config = dict(
    hidden_act='gelu',
    norm='layernorm',
    rope_theta=10000.0,
    rope_fraction=0.25,
    tie_word_embeddings=False,
    init_std_qkv=0.0498,
    beta1=0.95,
    weight_decay=0.061,
    decay_fraction=0.626,
    decay_shape='linear',
    batch_tokens=[16384, 32768, 49152],
    train_tokens=109100000,
)
Each number is 200 + 40 x the weight over its row's rms, rounded and kept within 0 to 999. Layers, rows and columns count from 0. The size before them is the row's rms in percent of the matrix's.

# layer 2 MLP down (transposed), 512x128, rms 0.186, rows 415-440, columns 0-63
089,170,179,165,204,173,235,262,188,163,262,220,198,189,207,198,173,168,264,184,171,259,201,172,235,286,178,170,165,202,202,186,220,210,126,127,91,218,231,185,185,228,203,218,208,220,259,196,149,164,206,207,166,118,201,240,273,166,196,210,173,204,242,206,203
089,197,187,135,289,197,157,206,214,159,212,99,195,211,274,196,255,184,207,269,202,150,175,261,153,155,249,191,190,218,193,194,224,176,194,248,159,148,211,235,232,219,229,205,274,151,142,188,177,175,206,186,303,235,159,241,167,249,149,203,186,106,172,298,177
096,211,170,220,292,216,213,172,215,192,176,140,183,216,239,229,278,308,245,227,193,252,180,206,187,213,240,186,177,216,211,101,215,239,197,246,98,220,218,207,117,193,238,253,205,227,142,208,170,189,117,166,144,190,223,196,229,250,198,199,205,143,217,147,185
090,161,201,244,225,123,188,170,229,166,139,193,196,267,220,258,250,218,246,155,264,247,176,194,161,220,221,144,144,148,165,203,278,203,142,195,241,195,278,204,148,178,245,198,132,164,197,167,220,218,215,171,192,206,226,220,155,260,214,195,122,234,213,216,161
106,233,123,197,166,104,209,327,238,166,165,196,217,175,175,199,179,291,214,168,168,165,202,223,215,149,198,208,148,240,171,222,239,202,256,166,185,162,163,155,234,267,191,222,196,208,179,141,175,282,174,270,186,161,174,148,152,117,166,192,127,209,176,125,149
090,240,190,190,187,171,189,142,226,160,185,181,175,216,233,239,211,114,213,191,243,82,201,225,164,226,190,187,243,159,141,213,229,223,160,246,249,207,281,166,209,131,219,191,210,194,209,189,221,248,198,256,259,139,159,262,218,212,162,199,178,145,176,188,295
101,284,198,222,206,202,160,155,252,169,173,223,264,204,237,184,203,195,168,207,212,276,188,158,261,184,251,162,265,232,224,191,205,211,198,146,261,199,173,268,175,140,203,202,206,206,154,160,205,208,236,183,124,176,238,177,185,173,144,137,120,216,183,262,142
109,221,180,268,244,147,248,215,240,201,239,237,231,222,258,134,186,204,232,174,140,172,148,274,171,276,191,219,206,193,141,244,228,209,205,154,160,163,139,230,136,212,158,261,170,168,279,147,183,175,217,137,176,201,149,169,279,195,233,189,147,91,198,254,212
101,208,233,174,204,167,162,183,193,176,243,211,114,225,262,213,208,197,235,186,166,228,181,221,162,131,209,157,192,199,200,182,132,187,192,151,86,263,198,208,173,174,192,191,233,156,242,190,155,251,214,243,241,190,222,169,210,244,173,148,182,139,188,211,180
123,211,237,253,172,233,178,238,210,230,237,145,248,279,196,219,201,163,216,198,160,257,227,272,233,220,233,265,238,155,175,264,156,177,194,242,152,239,198,216,191,272,214,150,261,100,170,202,259,216,191,168,179,193,207,143,177,174,192,213,172,191,237,259,196
109,172,209,168,214,198,245,216,212,223,262,202,178,176,227,231,223,218,272,169,247,221,217,90,175,111,237,181,256,189,189,107,218,184,229,170,200,161,221,178,265,272,264,193,245,159,161,160,220,204,283,281,236,221,238,150,308,191,176,142,171,163,201,242,185
097,161,174,189,250,194,258,247,199,210,184,170,221,238,202,156,199,195,219,244,207,156,187,168,175,189,171,226,230,200,240,263,153,206,325,220,185,220,139,201,169,179,216,176,230,169,148,264,204,195,197,226,159,236,219,139,187,171,211,258,231,256,168,209,184
103,181,220,132,210,152,268,176,148,201,113,239,295,227,172,91,213,191,188,214,188,234,146,259,241,180,222,219,229,145,168,250,222,181,253,177,179,145,186,228,256,208,129,193,213,235,170,186,265,243,200,221,215,164,207,156,221,173,141,157,234,202,213,151,185
111,220,271,173,223,171,195,115,206,216,199,222,165,205,224,194,204,151,216,164,200,319,174,191,132,201,197,176,134,249,179,254,196,249,232,216,193,237,222,213,202,228,87,163,198,183,261,124,168,204,184,213,188,207,188,167,202,156,275,126,244,168,215,181,207
116,207,217,142,266,231,186,151,221,254,203,237,222,185,169,236,257,193,169,141,218,239,231,217,217,235,211,258,201,260,197,279,217,105,168,196,192,199,123,225,221,236,187,147,235,198,171,227,156,142,110,160,251,198,173,223,190,218,221,271,243,209,232,237,219
096,168,258,210,163,102,150,255,206,191,162,187,188,185,190,216,234,240,144,200,197,146,212,208,205,156,162,178,285,186,161,191,250,193,155,183,292,147,208,186,125,266,194,261,203,212,233,153,222,224,175,176,199,197,233,204,230,225,140,149,221,203,165,193,157
086,190,230,205,191,217,164,168,182,220,186,219,127,162,229,194,182,184,218,297,237,111,211,206,162,130,162,134,143,171,184,185,122,227,254,197,210,186,195,175,200,181,171,261,176,247,204,243,248,215,136,217,244,197,202,187,174,241,270,220,184,214,224,228,206
087,256,252,228,182,180,121,148,186,163,198,196,185,224,231,185,206,237,198,200,111,227,113,198,215,159,247,153,216,237,192,238,206,219,79,206,132,179,179,221,198,167,282,278,261,215,198,223,217,182,187,238,165,163,252,201,207,173,211,251,191,200,196,213,242
104,145,198,206,127,251,184,202,241,205,225,182,194,153,252,178,221,185,200,208,182,214,176,179,195,158,311,180,232,234,172,242,192,258,129,288,194,237,260,167,243,209,233,239,208,219,89,304,199,230,133,180,138,223,179,182,214,179,168,215,198,154,171,127,222
097,221,216,231,141,129,166,214,228,185,197,183,226,141,197,178,265,239,206,233,241,238,191,201,289,280,230,144,266,192,249,215,206,152,170,121,185,197,264,258,208,192,179,231,167,171,192,234,215,212,168,195,203,204,233,251,181,153,202,293,205,232,122,306,187
097,176,206,243,150,241,184,185,179,232,199,261,152,222,232,163,127,239,236,240,153,275,165,234,230,173,244,116,145,211,217,170,144,163,145,155,127,142,179,208,244,253,108,182,245,211,141,127,182,170,176,236,177,175,183,218,179,179,204,226,192,154,263,205,140
104,198,200,258,251,230,231,160,251,146,198,249,199,161,129,138,280,254,194,215,238,238,200,217,214,173,194,201,206,231,221,143,184,134,156,290,168,193,216,271,173,164,214,145,229,180,204,173,244,237,248,187,235,209,131,221,206,214,269,196,151,283,178,178,244
095,172,224,280,239,168,253,130,191,115,168,278,171,249,220,239,220,203,184,227,175,162,242,136,169,218,200,213,232,187,127,242,199,250,223,210,253,167,152,154,137,297,249,230,237,216,170,214,202,214,217,204,285,209,178,246,174,168,176,243,176,210,205,213,243
108,147,137,144,258,179,108,186,188,246,123,195,210,179,205,179,113,129,196,185,165,191,212,181,168,141,171,207,209,175,246,147,126,211,217,212,220,233,180,176,254,155,257,202,272,219,249,241,167,191,180,215,161,183,181,229,148,98,229,217,258,154,168,213,259
091,157,147,239,267,216,171,160,282,162,207,147,221,168,190,264,208,213,174,214,198,143,258,248,262,210,255,177,155,261,161,155,202,221,155,204,259,212,197,219,157,220,202,165,179,165,275,205,186,239,173,166,226,207,190,216,161,250,184,193,164,191,183,222,174
079,121,211,257,210,213,151,117,184,171,162,180,166,199,257,201,185,242,202,211,244,180,191,225,230,217,196,147,146,203,232,163,146,203,180,210,192,237,94,232,207,233,206,231,277,115,163,238,222,224,138,229,292,133,211,235,226,188,220,220,216,190,198,119,189
# layer 2 MLP up, 512x128, rms 0.2, rows 416-440, columns 0-63
094,152,220,190,181,175,202,189,183,185,115,122,232,188,166,180,221,160,151,186,168,229,207,264,230,242,191,218,278,154,246,286,224,183,208,142,196,259,229,178,203,190,214,199,192,204,222,243,212,202,160,208,64,209,242,165,186,161,202,260,249,286,153,152,231
113,200,253,182,182,214,194,193,205,191,155,199,149,210,173,146,232,162,184,184,108,253,257,268,170,200,239,205,230,295,239,151,274,226,245,215,208,272,187,172,174,224,201,177,251,255,236,228,221,159,182,100,128,192,224,201,185,159,168,270,207,277,149,189,271
090,149,157,209,173,205,194,143,234,183,161,251,186,128,192,163,261,183,141,196,259,187,191,237,158,236,229,323,138,255,255,204,219,174,190,185,200,140,276,171,236,178,240,247,143,127,199,195,200,272,202,226,151,159,186,215,213,205,243,182,124,214,230,214,99
095,175,271,170,196,228,269,207,148,142,207,272,171,158,112,152,156,192,189,177,283,214,194,188,212,227,216,136,191,171,271,198,256,153,194,177,164,257,228,152,270,208,171,213,217,211,198,249,265,161,209,203,191,152,199,241,176,263,241,173,258,219,172,157,157
095,219,189,177,209,215,201,178,212,144,208,229,215,189,288,142,231,198,214,201,197,179,151,115,202,246,210,273,260,229,197,213,231,157,181,276,205,180,224,213,229,245,186,221,242,167,215,215,211,176,260,157,240,186,169,243,247,140,244,170,188,247,227,168,205
095,234,187,166,219,229,229,157,161,187,131,229,229,210,126,165,128,54,249,242,253,193,243,195,167,226,170,230,212,146,290,239,206,172,207,182,234,209,221,276,187,260,215,225,248,257,203,169,217,160,159,219,221,156,199,199,141,167,166,217,279,228,214,173,183
112,246,222,238,167,210,191,216,248,243,255,163,234,180,230,272,163,168,239,144,163,237,197,217,172,215,196,198,226,158,195,220,143,193,178,197,224,205,176,241,207,206,211,254,289,255,182,132,183,173,205,176,221,102,129,211,231,257,259,256,216,176,134,176,182
106,165,188,167,254,244,167,212,99,167,200,204,211,256,176,206,277,170,249,204,224,263,216,191,162,264,266,202,204,302,223,191,228,244,229,117,168,121,255,223,245,199,233,229,199,192,182,149,152,163,272,208,152,250,205,265,165,168,207,157,231,208,208,232,211
113,203,239,195,232,192,233,244,209,208,306,156,217,193,178,175,137,216,155,227,134,252,194,186,230,206,224,271,201,183,133,195,206,211,204,199,191,202,200,243,288,186,147,204,311,142,212,241,175,98,251,165,138,208,120,199,168,231,195,191,202,247,194,238,215
107,116,238,172,121,191,174,115,245,259,204,211,136,209,259,218,240,192,243,167,191,234,283,196,226,160,202,180,212,259,242,168,207,253,244,182,220,228,210,201,277,254,252,158,224,209,187,144,301,242,220,214,202,237,167,185,281,180,158,177,229,216,171,265,183
102,227,204,125,195,185,187,159,222,189,264,244,189,243,215,180,239,219,235,105,250,268,212,266,203,236,235,209,215,218,141,188,176,179,142,197,225,165,143,214,256,131,221,161,183,191,214,116,247,184,192,224,197,191,186,191,172,145,169,142,175,166,257,224,188
086,152,244,232,227,232,206,204,158,173,186,223,155,220,151,154,243,122,161,217,174,258,194,177,202,246,157,151,189,203,165,217,233,156,252,130,110,179,225,149,227,170,187,157,226,241,141,191,301,179,226,254,155,121,158,209,206,181,237,183,209,154,210,152,137
106,147,141,194,184,227,233,237,192,188,250,203,109,160,208,201,218,189,244,254,202,255,224,189,132,190,172,196,171,188,245,218,235,205,229,169,200,197,221,140,202,191,218,247,260,259,192,203,142,64,248,155,241,157,183,190,105,168,189,262,280,248,151,178,281
106,198,198,207,239,229,186,164,228,237,238,195,209,219,214,207,179,228,187,196,219,276,236,203,205,216,214,336,180,208,181,282,248,134,175,214,230,216,170,223,239,226,228,228,234,173,226,188,143,120,176,165,195,244,185,184,156,184,200,223,251,258,210,259,182
101,186,140,197,202,321,153,142,201,175,237,275,227,205,240,183,172,161,201,253,213,270,249,164,135,253,252,213,144,177,223,214,239,162,234,219,210,224,209,199,151,193,194,257,209,172,162,218,147,96,224,176,163,167,211,198,226,196,237,134,187,237,193,207,267
084,230,207,110,209,299,242,146,173,196,169,229,201,160,215,231,188,187,125,223,238,247,201,180,180,257,149,193,231,224,172,194,165,252,230,80,198,243,195,208,290,196,129,266,263,230,291,217,163,195,156,139,156,159,212,270,196,158,248,192,204,193,190,213,188
090,235,250,189,124,151,236,156,246,152,232,160,161,158,174,201,184,183,171,242,157,276,208,147,155,119,178,111,210,186,252,166,218,188,217,172,221,184,246,206,240,196,288,211,143,161,239,202,165,201,258,188,253,151,246,248,177,227,207,218,213,216,137,170,257
085,229,221,247,120,290,173,219,225,217,223,199,195,187,229,153,198,160,241,120,150,126,193,212,210,184,260,171,204,186,225,253,131,113,239,292,277,299,157,240,151,205,164,192,192,239,134,264,213,206,131,207,157,208,148,150,187,203,246,220,166,189,133,203,184
079,209,191,174,182,144,176,225,181,124,174,157,219,103,204,217,233,174,181,180,174,235,190,243,237,188,139,199,236,217,123,164,237,201,176,190,246,233,151,180,198,203,225,235,202,201,251,218,193,178,243,189,123,144,168,147,185,200,138,149,201,236,133,344,255
101,156,174,183,155,188,198,230,258,235,238,151,166,161,170,124,226,202,182,139,255,214,167,185,261,147,262,237,269,204,200,204,203,221,268,258,276,232,226,215,151,225,154,173,183,188,270,203,229,245,187,210,173,172,205,263,192,178,197,210,280,284,240,235,180
099,190,148,181,204,267,193,167,139,174,174,224,136,197,216,191,121,220,152,169,199,168,267,231,192,206,235,260,203,228,200,221,190,204,216,247,217,254,190,217,167,244,166,194,175,154,204,182,187,116,170,170,245,258,180,167,224,162,239,263,294,203,220,173,189
100,213,293,245,235,150,259,162,222,239,162,238,229,278,235,195,190,257,185,230,263,205,174,164,250,260,170,222,263,215,153,194,260,227,240,165,160,156,154,169,242,220,226,202,206,233,47,170,227,280,172,214,177,201,206,221,200,192,246,203,213,169,179,205,236
097,270,155,205,247,149,198,185,268,238,166,199,199,190,199,225,156,207,239,251,158,149,251,140,175,179,202,275,202,198,257,166,216,231,175,253,211,284,221,184,210,277,184,309,186,203,177,276,202,221,240,208,186,235,173,187,186,186,273,187,266,216,194,181,220
113,211,134,188,167,200,269,238,185,145,99,261,250,104,132,213,247,217,85,164,118,204,323,233,196,192,268,225,247,178,218,195,183,129,234,212,129,174,248,194,191,217,238,225,182,188,207,202,225,214,207,238,241,248,234,232,190,152,232,185,157,193,218,262,203
087,252,168,212,230,183,220,191,170,177,185,215,232,328,215,208,180,166,176,195,251,227,135,156,270,183,273,188,228,203,247,153,170,199,150,191,135,223,234,153,139,178,198,178,170,228,246,199,264,123,217,219,210,188,127,205,178,193,170,233,284,252,200,152,197